config = dict(
    num_hidden_layers=13,
    hidden_size=224,
    num_attention_heads=4,
    num_key_value_heads=4,
    head_dim=32,
    intermediate_size=896,
    vocab_size=2048,
    hidden_act='squared_relu',
    norm='rmsnorm',
    norm_place='pre',
    norm_eps=1e-05,
    positions='rope',
    rope_theta=2760.0,
    rope_fraction=1.0,
    qk_norm=True,
    attn_scale=0.237,
    bias='none',
    tie_word_embeddings=False,
    parallel_block=False,
    extras=['capped logits'],
    init='normal',
    init_std_qkv=0.0302,
    init_std_o=0.0302,
    init_std_up=0.0302,
    init_std_down=0.0302,
    optimizer='muon',
    learning_rate=0.0103,
    beta1=0.95,
    weight_decay=0.024,
    lr_head=0.00515,
    warmup_steps=0,
    schedule='wsd',
    decay_fraction=1.0,
    decay_shape='linear',
    final_lr_fraction=0.05,
    batch_tokens=[32768, 65536, 131072],
    max_seq_len=1024,
    doc_mask=True,
    train_tokens=563600000,
    max_steps=7891,
    dataset='wikipedia_en',
)
Each number is 500 + 40 x the weight over the matrix's rms, rounded and kept within 0 to 999. Layers, rows and columns count from 0. Numbers have three digits each.

# layer 10 MLP down (transposed), 896x224, rms 0.0557, rows 59-115, columns 56-111
461451471442458540520452548457519509480499436535534417466597659510454523502497502546504442493470398534525559530499522459542486455546417519519491463432456583452548488496
459493469507485474455517535448534511461567530462463594500544509489446487495550544538514498406491551495544568511497495515542492484463480498462482510496485525516490478447
478467490458452462514449476459519533478453414531495486563455493533477483505525546527536485538444489439492495520476526585435528468502543519534610539508459440511514498505
537455593499525436537579543481440546470437512473504432449521464531495475546502453525524414475501503573513489527515474481548539517507484509531524445464474578518493435552
535551480532516531468473487441513554499496518511450506508498515531463515542520488514533452466470431455443388477475511488518461549460525480434503479546471491484517552547
523443457517518440491514484443565494517551516499494526480511495456508500453491472441513467468492461463468456513539471533535485438468482541534520524523467515408539481553
529602542505524557440430512440556428512453524456520522572462492480515597494474517458492493466494491564459474527483470505570503514469539496459524507516526481577490452593
492461516488517484437520534476498521482479517429441540526510490501502415496528508523454569487462495514436561476501461494523524547529508447537611492571495533492482547499
540511469530551492506531452529461584480495490465465500497493538535468474445423427443519465541545540497489473523527553584543511571519527534499546467527542557495545564504
509419519512550507514509577501462472456458564507449503579500497503517526473447502530564495447519445595485520522503505477497493471497431465537529526496438524488516465517
533558448512538513463537478516527523486513487442500570474451509473528465524525530432523499505486566475574514488489495485463505611464584551576517524529572409590490429490
536468476463579467518582519532465467439550477533494552494508472497524441452485483507510477493509461548500509517580522454504456413537517535526521425483527503570501453466
528544547540479435539509410470509517487515490466504473483454516554528485471481512514547449519424504523533457453484540530567532528555539569484516513527587453589551469470
490504459495503497523432544486542502571453573463474508516451535465528478466577570492541540481476412475408491560511474556526496539529553501505466514499501481460475558469
450456455507517523529526526571562484492474602497590534503468536475555555551475475546506461577468533513489453463516442520437526538474528578457479480455569565514478472476
529425562563432595535503531484490523483479526482519461507458506526519487522534537540512453440447524550549511496486617461475509458507513486464485536384494542458551524475
451544505515495508509575557548541530499485555452502506513468507559504471521418508486542472570572453566516518530518509430499507513497504559501570522469556440556471559513
418515511459476512525482575509510499477440557481512522505422478421479506488510455512490472583424518447458572472488475443586543504481502486538525516454489534462591470436
473523546499475524536544501520472552506446487561544461526467519510499502519554493479530457528585522512443528465396538459481476512453461445481424446576434489483472478495
503496429501492467495537484500495565516489505492440462551512553487555524544534537483469488547483550543542526510503484460462547458510523477492457485459469511556452507464
494539528493492499535483473516553549452506554494495522489463502574571460491540449512496539496459475511590573491539475501495512445518547476506505487475540531447541421517
413473540514505468508491401497564498491512494462480462557538533489496528503442544478540474486510434517473546433483534511487452497520472526520528492422472503491479480537
495559531506496509505549480449530464525441494460474439454475399535548457501518531517528419507485568510377497511498521461520543497552572443572480567544474574459509556454
486491532485486493566559462589572513487522589559411501522553597621471479481429456503482574533493489569549486559474561472556470584496509556476517524492496536560587492533
512584505480521466539489493505477531507461505497431481477538478481485521531513533521554483533571536532509503493529560512479491494505515536525531513567479545465539516483
451502506499404500475535595523478492525443506470466467486450486500473473514498499492548538533480535528430503528466372426516543423515511449488573469474471532573495521550
515444486481582512564563480530455491517540504502495529499499495565415549491523463497512500497493494469447555430485568501512503508508460424523555449525521515448514550480
447536530545467449503565474451535462515517588489525488470562411595489455524514522539472467499492502548581506525503551570539519481456532553482482530530563540440570517515
496530515530494484538492534443497480505546519522519549491480525463551447512536562492463445454538513480501482529494529453537538509520441556535495458498482495528424523489
556486487521435434465554525469514476502567507499484547458558523474515432492525540467420518518457508483503522498496535581579486548461558526494481453461520515487501496517
507541468501477493467525405550523636479533427584431536493523491480416529519583470428425471475443448432614583514545518509458542623535520473477485552504398527492511476470
527499498503524448503456552466500506488475484494496513430408468485440462492515437549559582465440533551578540432499567479579545533533503464439538511508524505451523468515
511491448550495475408497478459479546528545494486540595491467476501492576489482509547531543468524529532507438503480529526444520429580556528479493502499567512517463460480
506442515500521426482487496508488478511467493521518489474537490478539535490481485501507537535445473450549476442492484452510460522471514535545511448452358500537455401523
452518526493460556517545528517453456544488493517572511490505451553531503473593439624508455533546556524516482482529535489558488504522579523532471492459487451497523431426
472554547484539524499473476491493517502503448515502490533419505539440493499496403473517493544548565443455532496492461567446506512434486473507490453512501439533559503586
510533572520531519553471470496444546599552509484506514493488478541506384535510519552477499556417470563478502552529524597460538439472538376490492450470498527543476538437
479456420516461527429466560485575538576422490450544515451535543550513484512530492574547491483493414524466532481478454514501508571519496467489484500503501483559589518531
535549448547486517515514471508483510543466513459492569475477440479464523513493459513516506499479517492503579486495482540479503562546527423542471519506514478542522458499
449577492526563507426499540448559497449461451512520556531439543494459515465540478536494548479455383515511523450470490471503449483444560480548498483556450547556486537482
472454458539488461468558551478503528440480486438515561538501459493456464533460479469502541456448410492481484521540520515407445494589534545474506485511460513490455478450
491513527513552444493448477534455527444497519456566472569508502479449521525547439565485489473551525498486528419489462505480515497560492489442490466459495546567541476524
466529502501536556448416511406475423476477471465497478441477434571505469542544455462568512522466519555464548486553489534427472437561544509516545469553459492533509517428
505466540483460508539485496442445523543506475510494574575535500554528539454566517504477496445511580485466458505464466510423492487489495453479468468649459531463529488466
508476514548520488546454445519450499481522534512481534433508442511491569576470510517477488444482512488508490496530481507514462508484543483536556513499492495513492527520
458461526417517489520487526467545519495515452457509411479489522479435494439492526487493546459481492533536490509549479520514519488573537476542528564453483529586474530526
498462557551526551520485577488545536449547509528492506475407493430550492497460497497500516549443453508487545525517471487533521503535503535574582505540494429568535442527
476481534550546466476528467534497421481412487550532478518465536434542530501540472478560486504538472443523508504420471493523534492498512462540490523514491504514505446471
497527587489530508464552508548561497533486557544529542480537513419487517481466461417530460506542455526517448500486490511537465494527522522493529497425501520455477568541
422490530552494556491508502481516523579458492471514472549500419522519529531538472464496483510526523472441488474545451495452518501468532542581516526578551463475405547523
454484541480589501533457407510476576489489535521417498452510454470441561593551537389529459516444480511524532455476505538552451484424527430535505496486467541492514577447
509513527458522538500488438526487495471500423435473572469456414509440574468530473497492545480406495499458474484512523527529498495534442434536524480563560527468551537517
467415477499540509477503539431521465436541428498459514465458526552507456512468505442531460517490480483543537537489510535552505491524537537488406448506451498417475524465
545482496510490503478443497545497502526462481554452492513568464501495487475453510511521487527485494473498467534500449568477499516463467503555441521532483531475528497510
475488551489466478481520448490524478507457498513526522514508496487530508503498529502450474503467563554488506456474516556469518566525479508534492435484473495447478575496
527484516509527547505512457468450533474504439475512491454500507539468480522588566476422492482508469508531497575512469498525503582461506466477550579523458496554484472522
484548459509470548496533494505485502505476466496449457529585462473475429534454489490431498556451480491494460523538485532499514492453550510496458538521514456523465449507
# layer 10 MLP up, 896x224, rms 0.209, rows 60-116, columns 56-111
538515538462512514464452512507538449548584488493511488496465464475501512571550486549476404520523427461466506552481506518514520510456469501513512505530444490475493505530
483456504487510498515516512484471444452556464524498436511526553537465459530509521500471502519459471523466507524561553486502494465517508434557549521457487512489470475473
531461520487470519524503482523508467464603556418468531436489430602535469479484546527487513427467524486522507515462446558500544431539480521465548470500513439504415431476
525487521528446478535464464530508504473513481487477631509567572572491426531542508536533483516503444519559494556435465508546485521566537475492507466517499464477494473491
549469543528495458584564496513572523549495465451511494424502503527459459402516421543626454593544506451451498535467453456526494506540460464453593452573491553463535475455
531599495525474493461525522426526509518440451431460487509501434443457584489464444490514504456481448505463453479508464552496537479486446453474601478594501576513496518532
466504514422491461505491475478455498544466517548498398428520502516492431476461571476539420475510485549505560511480467435526488512542533496440530508515553447563534540484
454477472487445536451503453443479504439537473530443602535479552538491523519504502434481557484531510523483460441503505489513583484482439445496515499479526456494525528533
543441475482504455514490508442493469487536521507551489500529515484543539488529537478419455528537519490522512497533479491485571498528449467525535564477508521472494526509
514504528521386505459557512435499534563519556427512511444552483510527578511535502490518560552559583502487454511506482548517515492495536494449537479536523491553521445537
474496522543462442503486521440488539470533529527499496473510501493492510516497540498547524536509523509474518428495485434566487494508462519488551551474638459468499500477
534606523499486571533510498491485495526494612569374553577526477527477472468478454497450512515527467536538579466529535554452536499518458542536523472441573535495494562430
558522506521470442499559404513496428528551479534521458581553482474496554492551419528557534519450515485443533474550504471590470504477448469523493513552496570503530523530
533565488469513520590524492517466523483549561494532486498430480422521506471468530468569464470478511555500524519544483529453499501478449474477518498485450478493489484488
467437548472526521434530453476517450523513443534541531505459480552549465442506417550526496511449515416574573536484484518505492485492447545546531431491527472457499516469
489525470516459471600569485481459467481501551529424476610441525534487512517505485512506563535459439536579441459551454498537571482508470475555583449473437419472409436516
499465542503553566522569519431529462504462480509514621492518464537513484507491543536533523500571495518489499562483462460504476502493560505524561427578487562510524504597
555476452545487522425506517484503496541505512500517514551543461538468511545451501591483514503481571517484497484428471452500495447522509492480466544471504523468487502460
486506520502477488527512489498446535504493488453464491445442443530547503552499489458515497510477459479486460414543500550517456462527487521517486506540499534495563555499
475496491601541491473499606463492437430498500491502449483464500481486496538519534486536429520537506399415516422481476538466488482517533513497457523471545508476497516473
514504545550493498497547566484490582542487501456461465549527476517460499481401494448520436473471461495535466539480488492519475468484485503495477453503514531460498429532
482491478544470492536543462471530464570483475503512518514527539484470521493536476431482560564613430473506454489417489530468458465460532491537490477439510453405486522523
517509417518437428527566468515481521518506454575534481508557376461469505419504447428478479496614520504436538449521644521471499489449541486568562479501513476460547486480
489454477557472532449530519514572502447551462510468511477488465487484517564516511475581505501563496505535521509493461527498460460562511545527471469498510511468487520506
504554505515544491534582504499549439446521533556441527492606555527509441477557465504491519498467529494496443519465493483483531500530508512452457474556459523576468502447
403515420484506515496465461437454468489469524496466560521518561481501518539507537416484466436479427498502592503467486541504512396538486514526549478538477431530509533481
468482508568493503514456493411478428422452473514588498417491423461463537487500508396453490497449523421538511485448499518502531381492545520490420554538586516474545533489
442509441489489597520459450499525531507422501530490473524512449489422530436525501518535567396500541497467540473458491538458475533432532543514498444491395507492480441541
522490498435460418480533435444425425499536485523516564465573510471417545480495482546531416522555540530431514533529524531535504506523431442495555438444471461456552503564
562413468509448449479502494583442491537429467562485474423466449466476503469495496505506523481438562481629538514504547472533452464465535521453509505582520464558501439496
486450500433549487542502474550466610529505462550440537450579521526472484519466536506476464534490516530528517504543561448521517568453492401491532524517508470432451469400
448500465628519494509530521502504540521469468477476578550547507537520550526556559474574536518468545440507558588542526550531454464520450413496553406554497465515511510436
490520525466493543558526502498453508528446534499529492462448508505461524496389519510564551540499487511523507524512530520528504480498515496499459528449556490491474433516
427606478485446529512476544442467545454581490496461439473524516489461471502524524480499488481478509509476481478538516527543432505496555512460502477530470566470500448508
577545551517489478474511450550446555487506461492518562510541591501496527521578459504507471519470420518523518489477497533544358477487436473594491415461471535483481548526
479539544469502409535498451530483433525513517566496557463488453439485526485420487551509543496506499523499491510507499511466483491537424507567530513473480501507480580522
517503543474491509512492490422468471489528561492544510432496462555520489513539515541500555462498553480457548524500532501483483464561471502460505518575567517515482438447
500526543528557496518507491539470444460566512568567513485500488508495493498460498489490526505510529415484589553461504551487495573513489581592529483541558483551500562485
527473509521449471596479521538532421497453458447344489478460548616492518505490557498490530599568569464476460489548520551575479524549496535508462493436574587509494504478
533513536448521512539437464531426501473480430464513516526554571617506523614518557584452511552481444494470548586488474449465487497402490457475505475524537528547549482540
539450526480474479550531548520515480504487497466465473534497510551492506474483506411469388595533580480504494448486492502495483456502482499417561490534520510522543471596
566504501564490562461495481553506463449494465433520503451500511653493531483438448446463438529607498588544423504436486520477492465477470520553532510542484565460598525500
532543501460483503442501493526477425563538530469423554519532516557568484436476498507490439532569547524476525542448496462553490537510486553509503493539503492530545485553
494463461505510527532501531522495462523518432531546514475509477444533517454515549532524466557533554544510417519569537485527535533509490531483484515560496524454493453477
476451483545552516545510507488500583524530467467450569497542503574537494507491543527539454578461530574517496443415468531506512562477467516488547503472489501436426537517
505529484480509412484485490555524575545460484486537502533422485440501547478425572449559578508476459536471513502566582466507458492463449504502578469498533411401488407487
503528495505531475541449521508515481545493519554495512555514495567522429575458523429468470420459479523483448507521473521470464459568489507476487464494489484538530533550
554533536533545415517570484501447505475481473567477486477477494531554519496572501525530482474483459406446488456516579502512493526442432464461485480465523522512441492573
525536503491505528496558498571506493545497527531498522452529470525517548571542543524498466436437494558472476560507503527490424473507521478461592447497456502572557483480
505536467457537450474593481532542431483551479512446500516548493502439431558535502521521492536506433528468565468512463498450497504537477513518454516513481470440600544526
509514410486535520548557519563480462511542536503490468477489513513413513447521496527470526546570480522495504441474500432480534465466544482454480476481452530450557469535
500532532489537507514563437474554515514524449507591463489513493558462536484454529467574505508472431507520523548541485541519438504542397520475511454526463531511511577534
470470507543508445544494495486530506529505488528477502479525472566479494526460474517474497507481521546527474551449518506549458467493438532573451456445580523478533589498
542479537542531454473531475496462496443494444527501498566462453472428519457472527449507515489435499513507553522557530477547563556565425490532509575475609440480543489545
568467481494509492561561480442492442502555467461526454458500501547453607517500475520492504507496504514487461526458456569504477500462439446526512591462590509427520500519
547528519511423497469570523449509569514343499475585514524546417580467496523499479503445498506476519530529537575513435457560488478427488510476549580525478521523551484580
498517549444539454578479503426501482536531426530437528520524538538491572449497509476518454523479484537483520452486511378451483480498446449507450545471565445525496486502